Weights of a small GPT-style language model, trained from scratch on English Wikipedia: LayerNorm before each block.
Each number is 128 + 24 x the weight over its row's rms, rounded and kept within 0 to 255. Layers, rows and columns count from 0. Numbers have three digits each. The size before them is the row's rms in percent of the matrix's.

# down: layer 7 MLP down (transposed), 192x160, rms 0.154, rows 96-124, columns 0-159
# gate: layer 7 MLP gate, 192x160, rms 0.168, rows 97-124, columns 0-159
# up: layer 7 MLP up, 192x160, rms 0.174, rows 97-124, columns 0-159
down96 098:108109108177104125114177095125173139143150136097129115151119127130151152145118097123087138156118123122165103128121142114149102116107087157101126165087164117130103123175179162175093113162110126130149128147106089122118143153092129115116141122152141126101151108110161141156132150155147126128105110144119170092134096127122107107137105148087111143115099145106088156093182084151098163140107154144153115173148114158158124144134120123134147166135149119111117155089118095124106159143129092
gate97 101:144124134131129089122127152149145149133143140128122142164182159088156140112126110147149113149136128143121133143116140117167126102112121106129109142102093127151149110162129150133111099123128140132124124115154148117127106127138118117066099104151110149110076146102130116117198114149150117075120082132121126141117186151111143158109087119164108124145154094138105154147138125084122143121116119105159115136101092124118129097098154159081137101095090120131149164057140148110070143145175153
up97 097:144113181146164169105085115114168159138135119129114130139112137158113119159144110137126139147107103133109145112150112129122106155155150155070103131141153153111092169111108080119133126090092151146138128154118125153134164060110113148137141165117110156119105128128104096157126151129149124164174148118113139094119145128196121148122117116126142132146090122126102104148110162139133113129121150086104197080142159124125110107126127090086151143130133118115110123160147124108141161103152086
down97 104:144112120135110105075129120081114161162153121166077103074157126143109086165123136160099104122149130118194136141169149145112126116146084162115138109109121124155145135158158113114126137114117136092164128135142115135149148166124156134074152135072140106147128100167133153128137137142146153137122179172161145133133137147122125117146126084116084109132126127139098111138119117145146087111095114131101132084172136155146158143104113109134111099152128133114118130160110137165094118137110171
gate98 103:096137139145151128131121123116130124127151166147147107140167106147135139113122128111134112160098145166170095136115101105133161179172140142093109123138130137159069115179143123155135117116164163136126113098133126058167132104125146121121128119140099112111134091123089164112110152148145131149128124122130120089110111131154133162124142078131118125179121149091175124152157158086150113097168156112176180128070098108139136133133120111097114124125102123144145120089138119089122147129162136
up98 099:134117188152124144142073154104166158119116109150147157113147112124155135113173131172152158097168141108128140116136132119122131138079123083138148127149120136181153102159113111135132122143105113114128129187144114158130138088126104098166157128124140136110139152120122177150146096156126103136089130118118065172151133080156122106159131093104132121121151104115141086097128109142087146128129129104134140116108130130099096148132130114153127119143114107107092170162106096153169086115114117
down98 101:120167171133116141132153099146131149143170125111117136135099128131154143109151082140178102131104132142162154152152100163106153140146179110126095148125139145124098151122114079139111094167094134137124143102145086120114123138113111154120171076132144111120106135115109109163137094162136168117107092179127121125124172161123153073110133146150164151146089117147145130129138169093111106063126110136095150117137136096141131140113136158137117139140136108082115103118115128148125160148098174
gate99 100:147123138117103095109132135138154155106176162156144126143113124164173124164105116143133134143119142110125148138147100085099179143109129109142123123072144126121145154113096111126158136161075161160142138157119146140127123148125124121145089147153149126090128145132125110138144153127100190110107152112146105115155125151097106164116130130106101141093116122106111146116099102120116144097191097126105117169126147131121121104130089102099144125093158148117114109099074119104176175089107174
up99 103:102136111175096104111152152145143127130102118163153140069126099140105164140101120141157117116136114135140131142168144108159133126112134141111118134097134151142130155116109127113119089138159199117165097149088134150141127086093112136118151105147120114069087142137096172124138115105141105137124121164110128092113165137155096124138118079130195142117107098140109115079141128135137102158116084130101156148099094146088107143143143138171109128129163126126126130074161161140125130125117120
down99 107:123099162087123149159081096113168145101093141130085176113105129127141094155142101148121128136125159180119106133160106111180156104143145133146167152091130048125138148150152146114125142131100140111090089149174152125126132142131093119140114114099079156101122144155140106111117106156147104111141124108149112148138092188101138133133153146131144120112160166130130137132131087127171111149093098143145137112125133134128156168109142129137107144171140127146098132107151131140127103091144121
gate100 107:176133161202119122129144156110158122106166146136125139117067114135121161159142138150130128114150131125101131138136124118152127141099070076167136131126105149123150154116108149113122104130117110117128184078137086151090121108150138139079122094148116151133109139126156104149133120129144139117165122158085098134101136161119104127104103119133169139124090137125123120102145095161135135163123176144128116124087134084159184114125119144098114134088152142146133134159140154170145169117123109
up100 107:166134123095098180140109133116132118189191125136162143139146126106123119123162151122145177155131104153166154138104139134139133095118082141124169088084111124148139122115130121083104118176134116137143142118107115117114078173131118137131121122114117112165113087113127125099132158109135125118139116149150095138097120156127097106156102124122141113096152169159163160134126078113149147154135152164099151142112140126169157130172117112107100164141098142121113156129168073106126121123149149
down100 106:134139109146130151143098125126094124121116111177124108148105136117130136116153156123170123126118148129124108163139155159133089139192172096107120092115147168119158111114126126109141117100110091112096106092111176124111179113125153095139115136086132123082128151152145104178145135113108099105097160075148100125129098096105170116168137147147131132122142112133153150132133168154100144112106107114104105118156159120090107150122116110127154114104123151106152183162130096124070146156121117
gate101 101:144150161133105098150066137152141094112123143119127170140152143142135105106140156122113111121110145117121174145148154195117110125148098165094108174136125169166093121115103167103141141089126096171129133135139097152124144103106128109136141114131112159174131134101121139146153136141130123085137096123139154128145150117126087100158106096112141147131103105086086117115123087129134184107130092146155140111146115151132176130075124092115106089149129122133131136171137144164129127134082140
up101 099:105100127145156154138136129161150188159111132158134162172163141141170147082132131100142081137138110105117140144114130102138105124159108107136098089072084115166101099160172116101125138125126139112123114202129124114157113133136108145159148107086133133091100138156102140154086157093132120126111125098121129128147133126154098137182161121116127132160093121075111115110111124129120157135134121142132125124091153169096134164092161119092130148133134157115127120104131110146146116135089125
down101 103:123136108106145079169138150115134101125079092138168184126165169136092130122138144136098126149147142090105106138155144115087139131126174094139094109119102131123074113103118097109118132097125126092140101164118127137167092127118145170155136126081150125090099113137100127093126121154146182120133116091119144132075167097132127115109145134149140138142097108113088123133129147093149120149153194146125114134141144153129135123126128096128143130135108117161098130162159167119109117170108141
gate102 096:170162095127106108148129136123143121108095147149118119159148136152128114103124111126129135154094118119067174127113171164115118110120135121114113159151137065125169119150156142085115123093127074141105104158138150109132078090142123166111140096120135089161127148134148122150088123130139116112163142123098176164134131135132126126114130146174153128123108111155108093088161155137147124118108128135126128175121131113132123154170136140090101143137117134128128135099091088052087110119143151
up102 094:106122119157121111138151099125138115093123129173151142074124141129120074125147133132131136121127139111111129122138123117136132144128142116122079102098101125138150078154142148135146109138080097122121091151155135121154142117146093101127108167078119150129118147131095074115112085141139080116135112130101130139112144136120092119110124134124121130080136124110127131129135130135177101139121134126117138101115136129102134139192101138137122177157116159155042091165082114152147105205136100
down102 093:172130125092097110152134122117139134167184114128159098118129085144134120140118105106155124141134129151140128139100114149109110116134121139136119146141113120135065146118123106117138167118116124115143148084107092095148152166096097137121133139141155099185118104131164142166109126094143135179133132116131173153097099166110117111151133104128109147081104143120112104089095146108188177161106142143140153134147149124097065130132131127120187133128143105119104132151101167118120138096164150
gate103 099:124152128128107108135116101100123084170146140143133154133103153151126110131156145122152119145117123148150102153120142118127117133179145158095086120147187144167089107092095125168141133094089119135113097100147119095113111121140115144146110148116106161110117134161117135172149118103135105112152094112129097104109122134149120111131141134070158131130118108114127109115095158145097142140142094136125140095199114137147162148127072142157120122148106068190111182155130121131128135142089137
up103 101:141167109122163093105097126145142136144134093113149107150098091107132123133134135151156130166090118145161117123139144115119098107136117138125140120122079104104152202115123112098170139094147137138183102119121146148125109135134101093120113098135132126126095112114136156131095142069149143151167119104107106094123164119136143184126121136174112137112159193109134124149137119124159124134128135097124136149079151088149153121093135135127127145147134164133101130134124144084138124129045106
down103 098:111149148136135100162136094139135130106124138106170137117172123116105133081152109148111169110143145094088103146150119134130147160127170201110146153087145118097094130154138131159161104129120134119129160132172145157130117143112125126122093148134144129115133129138109087129124113122128128098117108124095100053126119095118146113131118186114149101153126156144126131146131113129129123145101051156096169136152158099134140123169129121152105113123057117136123114147138123145103110139178149
gate104 099:125110133113140109121170151168196139133152132096096089155118144173161162117107107130133135111164098133077152114136157108110139093102138145119131141165156130140122128120158071100148117149115127129148127135084076150145099146103153100095127103107148166124127141109103132174095131146111109150107122088114129100142099144122179111142127101091128124127144115125128103128150186167129148121134114113164126170121126157110150128138112075090116091155134126118119121121135157114082144166106130
up104 105:164056090156082152112143133167137100120132115137126133158157116092119135126136109159141159144136122124118163121105132114089178102143120164106124131191136140124094183089157127128101136116126109131134094082119118181161147152083123130141143139158105145113132101128110119138125151159145101123103116089111103122102141148108164127100122123129116158110127109149113136126149150131085182132137103131138130146126128154132148122133125073157105106155150125105143198158118112103148101107096133
down104 100:119153129116171119117155130088117125100106106146129142082197161149145138098139168162138092136116102145123143134151096139156148123127130140149152125098131137125133099177114131099114153114092137103159149116092152079071153154175118151142163096157142119134166138125146136087118117165094169147089148120118126154102113124129100085159171078118143115127117123120138148102108109142151082147127122160128105108086147117148110124104147126128128110114129148114108087135129151158129120174095134
gate105 107:115145141114135096151122144151130120132121136112140127083152119117138117139148120113124114105118152134149131112096134105157114114103145188147108123116108126175156171143120163134149141169164126065152143154091094157105111131139097158179128159115143129167113158143138085126143111170148085081122143100123164127115142133118085149112132124140140140093158167126121072103165095133135094121116113135086122113170110165090154063142107135106117128167123114131109114121170122116093136108128136
up105 105:138102151163105107134135150129106101138120159134093131128098131131135160100103100123137111102098126131161105113147109131115103104132161092134097131106102116111140144156124074141146134148167126112138163105088097122186130134142176178138133143138084091139142145133134107114097079119130155118131166134091134087110140137107125175134120100142136141098112096124146120134105110107145078069094102112148181098148192146092135113119129140118139085112135114119106143114108107135082138134128088
down105 100:163150165166161145124167104127095141147116151137101102117091159140088165107181109152156110146089153132134134078138140116113129154111154144112145137139140130134136135154126122113141195110114114082122147173150137133120122131124119156174129080137109137147160132158164051147154116171111125109145120116098116095103124130120131128055115109140160110088127132098097094103163141131098102147141138126140147138142106117081120136098132153120124125154099128149119109141148132125105165110124121
gate106 095:137162128149128152141141113151086136111134147185166103144086120116136136118175180129153085155139140165069136105150107126194144140118127130152112136128112112098139105150107118104125129136117096105130135117133151082123100135144102143097151102084127143152125161126165142157119193132127165138143134114125166103105108123078121111130131106113129123151129147103139138137093147137158119155123136149161145135108156115104143154114122119116082080164155126104155134078132140164082109143147160
up106 091:153143135148143131155109163163146129088131115154145075154145093102136145111124125171151135116133119114105123119134112125100105141101143131096141096121104126114136134118131089066100102146104054102152134098120167118149118166143097117138145118114150096150123134143097127142107104135157183159132182116123115113096126130091146150142167145135085168102155097100128109139116164145098134140150107108147117114127145097110076156109112132144099099169158128127092135116179129126119117168096122
down106 094:120105114154118169137108117107134140118112193104124155133096106126117157174117136134109133184114169145133131174110152149140114149112124094171110090104147129117132142108110173113127140104113154140148123159150136148139118105155067172154127112081117159140088105122141144124117149094089129129158115126156165148179106068134125127127124131114160115122065125111111096107113141090110126112149114127113120131144073122114144119135110148147097106150106099121142112109152120134128148111168183
gate107 102:135154105157138103127149111085111098151128117089156111158129119113103117162183151143150168128090116172154059109168115094148145119105148129136141128145113144161112148144100101154104108123078147119092139131116120113069129130113125122126142174155129160152107119146115175121095133102170151128132154128134109069110129106180128148098142133134160087117111166116129143134118114115091133170132122121122148116174154145094092111147122107166141096102142147139123151114114140139118111088117138
up107 097:118133110166088116114101130110162069139138159142192140081126130144121127146142093115140160142127131085125144129141161153177162132152135117113132124121115152130134095099124143128171144104115082101145113125103102158143116153143119134101137165129141120068130135121115145164150117131145135122123099126127061091132137134168151145125117106079122100112132133096160154142138124106115172117115123100125121103151090136130075133137119105197162157109143121146152118139117137149163110160078100
down107 095:104113104172141150086134108144122139163094123098104137158164146150086150087181113140141171107100103116129122142136137109143112136160142115150122141113162131137142172179165113145129117139068144134115162127202107136111159101071132056129125130121131169119113107156139105112091134130120099121132144137152163107105143097144139167131133134120128122151096147147145082160123073119106128155121102133121151145105142154130134114099139108141091121153127137165119113106163141140133127115133142
gate108 099:147122130121126105107098115136151151128147118098189145117169142143155108120101080121104127122134166116129111172145124152123151126111141167117161136103137146133162124076110097100123123119085106135150109107130108144123150096151109156112169126124173104166142160138136142134131163141145135066099131123054118098115142194168097123145067080130155149138119166117132132090152118135120113127138087142090118129125148181142105147113130129147106117125092102110107122116134111105121134134147147
up108 105:091152107135123127138146141123146172081144122122163125118153108151139120121147093123146160133104122106152097150102170100119111134147108121156112106135149153120115100121131154103126130088148125111114088121145131152103145116083095137103126105091129134134084148136174191151146134191143167088139115168080145127112120110141130115144104121121140136151149159108167152110146070130100056085130136112128144152124091142125103120102129112163131088149151121147103105128170089133103105124125128
down108 101:151129140121158142163131115129089120120111108144130127145107111073121133109123155095094122100105122119130114119110150138101151116142132143162144123160076135138198114125129090170151168179158129112112175112127139118109138125155112124196129152135141128155143151099091108140146131071085100120138113142091123132101161098126124133114132104127165161210125105119128135100157156114120149144133148159116154122180135111171122147098152143135134105113105120100132155150144135157108160136148145
gate109 101:160136123129153107099150157157149163133153158112131088146131200099141096173148148162141104105137171104180122135099120130129128113102136142171121146121124102088120159095147077135135135102172127145164128125119118095129137127109165099106090173112094145147077115153118157118129103122146123116144160106107121133165141134146098152123161124111157153173135133110139165110161120152123125123149125128158116101099125117137093107079132138130165142120124091147103164114166129081110139119137105
up109 104:124125152136151121121098105115135100129138141155149141148089097104109118134131122154096127133139143137153103144075119150137120132065082174127147143093084139165080137174126141159119132110127100108147117113159143180158132116154128127128136127101158181132148121116114109147111087101111136149129109091093121134151133134126160086123137150094113159139153093127101146090099119110106121109185148135120088101148153116163110172131121137144154146127137102146123132121069114127193143164120115
down109 106:111108153119166127098126154158118125118192135115138126130143103179152134082111186093175166119138129108141112126126151138139146112158114080153117142113149108106146116108103106136119112185105138136123182138098110080142113128144128144169139138125117168145108131160160078133153083130114127149125119120133149152106121125107123137083138152110156125141155157107094174119140136140145083143146168110092092111133112130134149170089119117131144137151068106149113121135115085125137115103109107
gate110 102:112133040108112134101133156177110163116104155150148131090121129107140143135132160112102161162134163153148129113169137132133147085078057148129113137151118087147140165158163141124130111103152136097127144098118175125108068099129121148144085111146162145133178117095130128124156136091114172132136132088137124163140110144131112136151148115166119136133137159117122102143107088128114114130113140168083114104120157111117118118141130158090132141109096140139133116121155107107137128138123128
up110 101:134134133140104116124116110128130114117128115116125091116146133113109113123115133166183121145166128110144088105107117063094121156136164142114133128116123154130154087112087072175172134169117067134134147096128118164092177139126111130119164171109116163094121107164111144130134097152155131131136085111146147119161168131144111154164113129121128149117081125121110159177116172127109113160161108099142129119157126122084100151172150131150107129138126127109154116127164162148118118156121117
down110 100:160146135145124136146160145104135152086104172157145114144123116131147136122201127168137117111089132139095170112125172120137161109097138123130167157127115098133108118146160111118111127177168174135128138095102098114097129095118095136107124121182149145141107137134122123154161151139106142119103110139118129100134144092129142113150138120122113135143142132138099107131123175129147141155117137158104089117078126085074127104149187137100128154145134155153116118152161119152143124134150050
gate111 110:118120133115128074138110150094110124156132129191129160133133159135139130137142168120127141086113115134150065106101103156173117124139141093121097113124168103183099147104113139112150138138100175175107132125111109103116142162118169153136125083133140126123102137134131160163142111177139150102121098139140146135157116102148120129117147120131118155111117149099192141077144122122110162138122145145132123161127119125116112100110112124143146106160152048100113130163157113097128131088140113
up111 114:132149119138145108138107140108135119147142116170113152125163151130117123131140152110122153125127135132168133142105123138157098117131147133087142145131153121169081155105138103111131152085108169116102127150129119107152078146108131103123110122117143101137114129137154119167149127103178191156096108121149154147157143104112126127103150156119114143133131171142151119128160112084089138098117137079165126092148096117121110114103146155136135150171165056178164106123148124151127149063155091
down111 104:108140144137061098163135120119147097120129113132141138104132154125154137122105121115133143148097090149181121131100136123088122127137199119148147141101121150140089147108112127113093103076122125164113134086149099167114142169170138164168081147118086069096117115167168154160153108130155129143146126126111160127163137149123125129123149112115157140103139140115176158140102132116147157140116169175143131127139119093083119144115131123084143114116157088119107114145134114106136122119142121
gate112 096:151112073136160128086117158133116152134117127146104164148102152092148136092074135137117137125152091112099130208169158153096125141146146118156113108119121160128171140124152124118156144123131104085117186155150136179151124125141163108121126114097124121149124102152098129153140145140104097134107146131138129158100124122115140113136090102169102116129116156134134124114179090190138104146124126143164110123154155141098125136120123154096158120157127097135156136121104078143095110131102108
up112 094:133156139134150140076096093089108127137150104139146165154173145091163090125087119140118100181133128122130105160108117123105170098130140166111116150099147125105140125165109149112141128170132130134128129149126115117099105133136166098098108134124158177113135124105135093124102069122110131140104165087156130109115128139118146139133120095108143105079111113101135138157106134122159158103122099173154103093127072171142119100150146148100136134128086097149120075138139118102141150145151121
down112 092:157086119132126060124120148087131149131114078116142151114144103115130118071132123133148137118152173138164152124129157133117124144143158080151110109129095157122101150135137125112134126122077139089103092100093136088119151153152147099145133143137109120100132097145096170106101117148097157167166123113094081132106071182116158111131105146095169120109151166122118145151082152111159141159126113107132090123155081127103129143126140139110123137165130143132107122100104137136128124140123119
gate113 103:150121123125104139169138130125168116121100090123181128134112119106134140148159108128145142132159113143101134087135125131143117168110119102139132118099133142139114129114117140121136097148159165091140131145138116195129124113106113107103109161087161142175147182112129116134161104151116126127070115129124087121137109132122124173112101134094128137123131083138077135106158129163084084135133159160118113111140109121125166098094064112120164107150111121125128179142133124117135117059085110
up113 109:142144151130151109141113098142128149157126138128148131170138120125093161119095073100137123097089124132110112095171140144125131158155123142153140135165105102108144104139126121142134102140146130133138102110094160155119140108118094184157128159108154136156111118158096114134118109108170094114176140106143121108148083143152164116127191153139097077111112133198195108138094100090114126124089101139148145158156142105157126133136131132136105113103117120104083118158150115113152132123122127
down113 108:180101120151100104087149158112155109126186084154186109110164148122135098095104134113116100155115147099130105148156152088125117188166120139085109094121127117147145126101115114118123145072129137163168150108128146083138121153118148142145133123127145131141123135104102144108149121193152139103145119139113114153136131148113144108113150120127126113116106139107140166133136136120156195107124092084147113110078156154116111140118147133104156139146158136080159111118141134104159121136122116
gate114 102:102090097151120123140157123153089165164187163152118078168132094140120145095124151149101108160147106113121126129084089150122116128181128128103107095096134132134206128179145113101146101120093109149145124126176109106146084135130123115156130142131133105099080113140145152112133124137185135148136132106117127103164143129147132121149148120096100125152153130122114124145144183110146142105138115124107114123127101141133173086153125119118132113115118099133102143159164154123156155142153113
up114 105:156141159127137149150116091083136121122132123134153101100086131086120140157120112160115096138118185132144090115121111104095108087141143119146066159090141139147158116128124156114095149107120159153098181133128124097181118122133154117100109131188079145145156157096108121110120143134149138077120127136092155137091110151158126147150157136116119128148112133133111139142161118136144114114123148116153148146129151144142145096178119119107184152117147155117129110110093095167092104146128148
down114 105:145169130120146109117113093148127151111142137124170103125112125140118133102121134129128124118106108127145126099155152126127110093149106166160142161116129153168109130112113146119137144096146115132091154128108123135115055135141135111137132142126119134147132135134125122146122151164106163079152112135112093116115138161121101158122104152143119145158151098174106115120089143136159176117142145155124156121158131120182060097145088101129127159149122159140109124116093081064139115043169149
gate115 096:148132164101149183101104122094146130105173157158093125113108159115136115126106115114154134099094096125149104155162122134148104117111105113187153130129136157117120107128147110083129117127157114127119129117121149106124147140065103139097176150140155101104103171156086139174122146117140176126116106121121138182146115151139136093102124149149142085086143103140087144143116072165133123141138147132180136132132100109148112134133145140145126081139138115104111142146104122139160114153145170
up115 096:099137137148130148111168151120115137157158125091150157112148127162101136114122137137110118180155135144119128153167131122139146119144103126142122154161134094109147112135121073120110103119150144124137036118079174171123143117064114124153116113148162114087102122123123070122096154095105136096141130159090115127120183129139110148175097128125138134095126150107136150133144143118143111097148120125124144083115114170089167154134160101127131106151129106121155164131128104130104140123103135
down115 102:149136124145074130122162123132135119158110162128160114120126117127119096097139106137122160150086171129133131140097160146105172132134139106126177097128134116108098168115104124142152136090124193136139098135153131127119134095162102135144054154099103087135133187119125154141094109125145121138077123154137079119121108129112120114106118154116151150145108135105098111115133148101147137151169136097125140151168124079145127157137125124181146135105160163118131110180133085138127119117102103
gate116 106:136091136148153117128131087136157146138143186138138154114111164099153177122123078127115115108098151101112131093095135118148118100145151108157129178106132109108118091131174149147112142147096113156142120132117182124121145152052124154135120114140128140128129171158109147145147136115099134130166118147091113133097124129119130099126104158153086183079122127081108121169082133109125127155181133122118128109161128110112102153134123133119148136122147088133134180131101127134148123100110091
up116 105:107154118102093141147095138092150118101142154161120127123096134135143109102118087085097120135160141162132131093132104121111091124134130159158138193158110140134129107163094119164137142148133151098123179175163115112127143149139128141157128171120126136132131080143130143143184131162167108115110140138119141160112130101102157134169128093123146124114104068099080122126122106082136148137107169092113136134134146105151133090125168127179107110111148143095116113117170127120136134166116117
down116 102:106112124144138167133148160168106103062127125151154123132119127119143160124107103118090139124120128156123196137103125124060126104120093130138125134132111126149140193153125141162139115122114129131135118106172145187156124098120094175089126118148137147140117115141136142109125139103137115099144090141160124124130152140103137092136181111157112124118113114139148212112110117111110178153121086106129110150122142104110128077133127108137154122120155116109109158107116126131074120098111146
gate117 099:115122063110151152142132118159158195097132106138158127170152138124144085107116124120129137104154129126104108143135121135146112067118103146157121095147133115154130099113077138116096149104093125144153118140132172134140127137129141147181121091122144115075161121131102150125184143131169144109125146092103123160163118145109177129155124101112160139129122137120135122150109094158142093127065106110167157140114099122105095139152121166143140117132127105116106097109120153095126122173124125
up117 100:110128168109122125096057086139133124159144122134131104108161124096124118136138123078136129107131089124134118129144130178132148111163101144092096076080144127143118120145149117103153122138155144109103087134150150127146088172120131178138105092127087099100153135122089168089156123120161113127141102142166138085109121140126129157132160088102108127120148140096123134161084109143173110142168134163153133133132140132116099132171119105130133122094153117162127128095147115141116109153086146
down117 100:108111130146114153121131112090126148135100110118131133139141095128130104142126136124149122103140159164113074165123141134138127116141176081081204160128167110173124139082106119118102130082112083109088102126079143189134102153127083131129144134130138120125112102153094146125130148133087111121134088172129112124115108149107096160146087125154168105149092118143122122157141149123148130121138133137132116110095169133124155078126132151129119112150121141167110119179115165135152128103128102
gate118 102:131171146163101154108123165123167145133175133130115145122082127141160143150096086159115139139134148062121101098140140103193169101134104104144092123170116156140111147139120130128151068117145161160137127107157109109164174159121141128146145136149135129140135126142101109143101090125139140111138152096147091127133125108135131173151136095119128119111079130099141142129101168110133160116127136137132151185112137139144150162139162092092110148137134080087107137127121145117121127120157097
up118 100:127142154121138112133110090117094134144184107074116103122127139170115106122147104157119122125132113109139145124126143116103160154150177158136107132122127169141124165120130094157164064112151087148141172163176104144148113093137160152106122166126107125117165082114167139123114088099163168130097104108154123120117149134135158135148114134124181097130139150132149091129112133134142160096134168122162137110111122131150117133133110141178085116160131146131086134160148111152153120153141103
down118 101:129160132128152141112114126101164036090150108104130115104136109142118131109140075146102156133079143152133114125156146163160109098134146146126142132129115149061140100100114127152180128121117132176153109171170159154148117092117114114111118118141154150156125125168102156132131134167125138163117113090126105129143142105126137117102095103147139128076088086143140133103111116138125141145124124096135106126146126129124156079137133159103091154121125159109102114150135143134168108118107172
gate119 104:112121111126115119154107145152108130153117112109110152158128198171151082081137102157091150118118148176063136123104122119142136140089101111175133105142149131127116124134154075116126125146136125152133139102112085103180101130123114165115118132131154131166108089111114160114117095158096117142117106091136159112088104150113122144150088135122154115169153142166163141132102125109150120123135126116085147144113108121146118116082128144111114117143165095114183137122100114139107155098158140
up119 103:093126165124122161101120096143171120105172101155082128165109125155115121157117104109154131149126079118163102155124132168116159118104113107110124103134097079099122111089149137158183124181123096119135144110150115130081116140113141113143155168153095154091115138121156090111122168117145110162126197140122123102101121117145139113154169143098157187155123125125141155131138118123142102115126144117135126116130123129107127113150125155154122117113126106165155088137098105111144076112137130
down119 106:076139104123121095099141137109170088089170087114108140147142119136150117092137124124144111151153052117135132133127125148149143127100113167133142114152124127107140096101161127124141078147164156135145125129151098103158111109150155128126134131116080144128160109090134133138126162130143125103152098119136159115136178071165179149069152121121142087124152108109133116114106134108108168153140103117128112139090136140121146110109133146100139144100166179113118080112172115119148124136113123
gate120 100:196121111155169157133135135139128158101179133159142152138132134099119098106082124132137116144142086147133137165119148086104131113132143113107107084121121123147106138105138125111115156131142111134135153131156132141092093112116131130105105156152133112144136113152120109139169112121121106129093105139173124148121119193129086150045131154110090150110149184124132123122142123121131165160139133163096135123139122135134144087119123149152161106134137070175111150150077098132088132153130127
up120 102:123119147151128100121107100131135138139112105111118128094117113126154095106169106122136126131136109089113172117119113125137121132156101151080137121151134131177135120109117104104099151128083137122145147130112167121097167142098056113162127178104125096122114117129145099152169130127151144125133156131141146131131136190152165125147165123134131117157117089096096104125122113115109170114103136169126166129134186151136171110117179162104119133101163114128173151118116090118154158120148183
down120 107:132133148127123136089129161112139112118112093131130131132120160098095128133111091096097190087155126092090102156111151109148098135154117136162122111138119186122172128105147137160129161167150129132125131122103080112121157111117131119121151098131152126121111120130174144106118158132155148130144096173101131167082121122125155098083089104101128160124093156136159096146139088081075148133172150157136114113161107106097122118122102088101156121154141127144126110120122127157167121111137126
gate121 105:155136118137126145134138142143132137130155166128125125112152061155175093123133168125119136130104147132162131139125139116149141167117131137116098097122125119148155139098138110115134154073110132173110134101153143163112127093150129120118101159164110152173125098157151100108149178112118140114075133127118081168126153120122079073112090172144108166107115140103138130131116119130116122160116157149127129150101097061117095109157081128132102116100169137154137105134116136142121115088124094
up121 109:094132132138108118136106158134120134052100133130096114112137133118175137117116122155132142096162117125101138093155095100113112147131137125127155136130105134094146116149153167090089143127115134112114099082090129111101138100163148144156069137137155133100134132164122169131121168119103115140137132151121138152181171153115094115100102179075090134106071164107133158151102151128135112135150148102133108146121137109139128118104107104135174111150143116184124134129118156124136112175144124
down121 108:108117143111119123136151110123157121148092117118180170108172138162149178152121114111181160144100095187157111149165155142114118110095105130118100138101133070115099163134116158130162081107158136156169150145138122144126121149100114131110140103136110163160107119133172107126162116113127152112133062137097118135117141084170122106109116152151121135131090123109142123122167168130157107122113103123101134121118150140123114104088131162160135105112096126104120146127099121077126131129150113
gate122 108:170130097092144109121057080118093126109123147113099163152116110141131157099123099105138132111137126087116130107146087100144108126080119105128148142108107199139117123144135160136143131161090147092158162135144114139105119145117135134146133130129125131094122139120164116165118124142124094131082139125156119109142131155162127139088128138147149131087120157133103116136181121142092117171166176127102147148112143098141116109087163126132121158130109104112117152148114142119067096075150147
up122 107:120130162128138110093151130122121137125113114064113120117156135119061137099145129176127100107148162112126132130095136098152149130149122102115081128137074138135122155138162086117133097108101120086083158122138128151124109157092130118143168130163139129103177115156155138111115178111133167128176180093102097103140127146116100139098129163106137112159172123116144163140149130101124162125132097140135162107142130092133114120139097160118079142123140079146124160119157124136114146111130118
down122 099:118105117118146118115153095123128126106208116144124112135122127112117154144094154121135137110112134128095127131109143116118108142108014146083153128149124098144126126108077152124091153147142127128167136098187126132125115172110118142146107132119134150118129124074106118119173141165106140109132107124126163131141093214151083131164123130128161115152120163168114124172128115130122125153115107125114150127133168125105110107163126134110130145125133108115113141108135153141108102098131116
gate123 104:114156156106141155107122189118105115107140124132126132170109127159115139132131161140107149111132116121118090102144123148180181147111123076115101153124090088168154106124127141137157099106171138108178140141105117134106105158118096114125120151117132111113090147096109174131143071159154119092152135124148130097123129096110163113119121097089123150134113151118089117094114117125128074118166159157117132123146058091101109125138139129149102094156141123140131135137138166109133147107107100
up123 118:131143127122145162137134095140111110104131125147170132147139167147096118118130145156098105159161174105168125096131075111098066157109112138127130142134128108084143146110157120137114102141184141135124119116108145102150094117157154161108131155135109065114147113110124127116143091080120168167121111141141202134106176119117148104109096146160148153126129128114092116108126119138176116083099113116134112127110157124121110126141120126127096102128121120172121122139135146174117141112146184
down123 106:157105094134150144139144111130147144120100135105127078092145126119119152110093132147117126088190130128120151092109111110126124132163105107147101135113122135127135149170162110119122121132161119121105146136112129094131143109143171127119147039126151086120100127076142136103123126127121126171130092187141111118100126070124119088139181144120107154151145134096170117160126175167100117124165136115098113129124133135120123136119113156130101146139152085141099114111113087158137163118125087
gate124 091:171114091145146112139119146141118175139118142114167112119098126080107116149156097142131106153066126126124139146161102113173124144110122199140102129142142077152090133121162139162128122123129184131147091126182120092103138101126099106120118124144148160095095150140155172136131126098156125109132122107160135088134125101181144177107092119173134135131114112152141137103121102089124121130098150121135121188138139126102109117113106106108134160153123136152109112139159115124157133117125152
up124 098:141129149149137078142149121086110125148116152118163119076136103121110121122147126140141100134157106117156154140117168113164118151179138154133097136113122139159105072111123137179147150121115142149099152144129151115120106149149120087114133128130123184128125126115079114125079155095098147110142101117142134122162130114165132156140136122101143135080127111122153093123180116138086084140136130091161147132152132129084103125140120151190128126124121102170151133122140094077096181141131121
down124 087:133113112120106159145137112165118115159112133086101143149109113137127114143126128146137151109120128120124135168160116124133150173128143063145135155119132134122120145133168162144136089123080113134109105088112113134100137106110103108136097161142170130137148136144119157141103121088118112086101174131192108123076138042147116149126122110160106107109141140177142126179154123127130103144147097137136167138138150163169114149143155139133091159126128144124077146160122134120173123157121137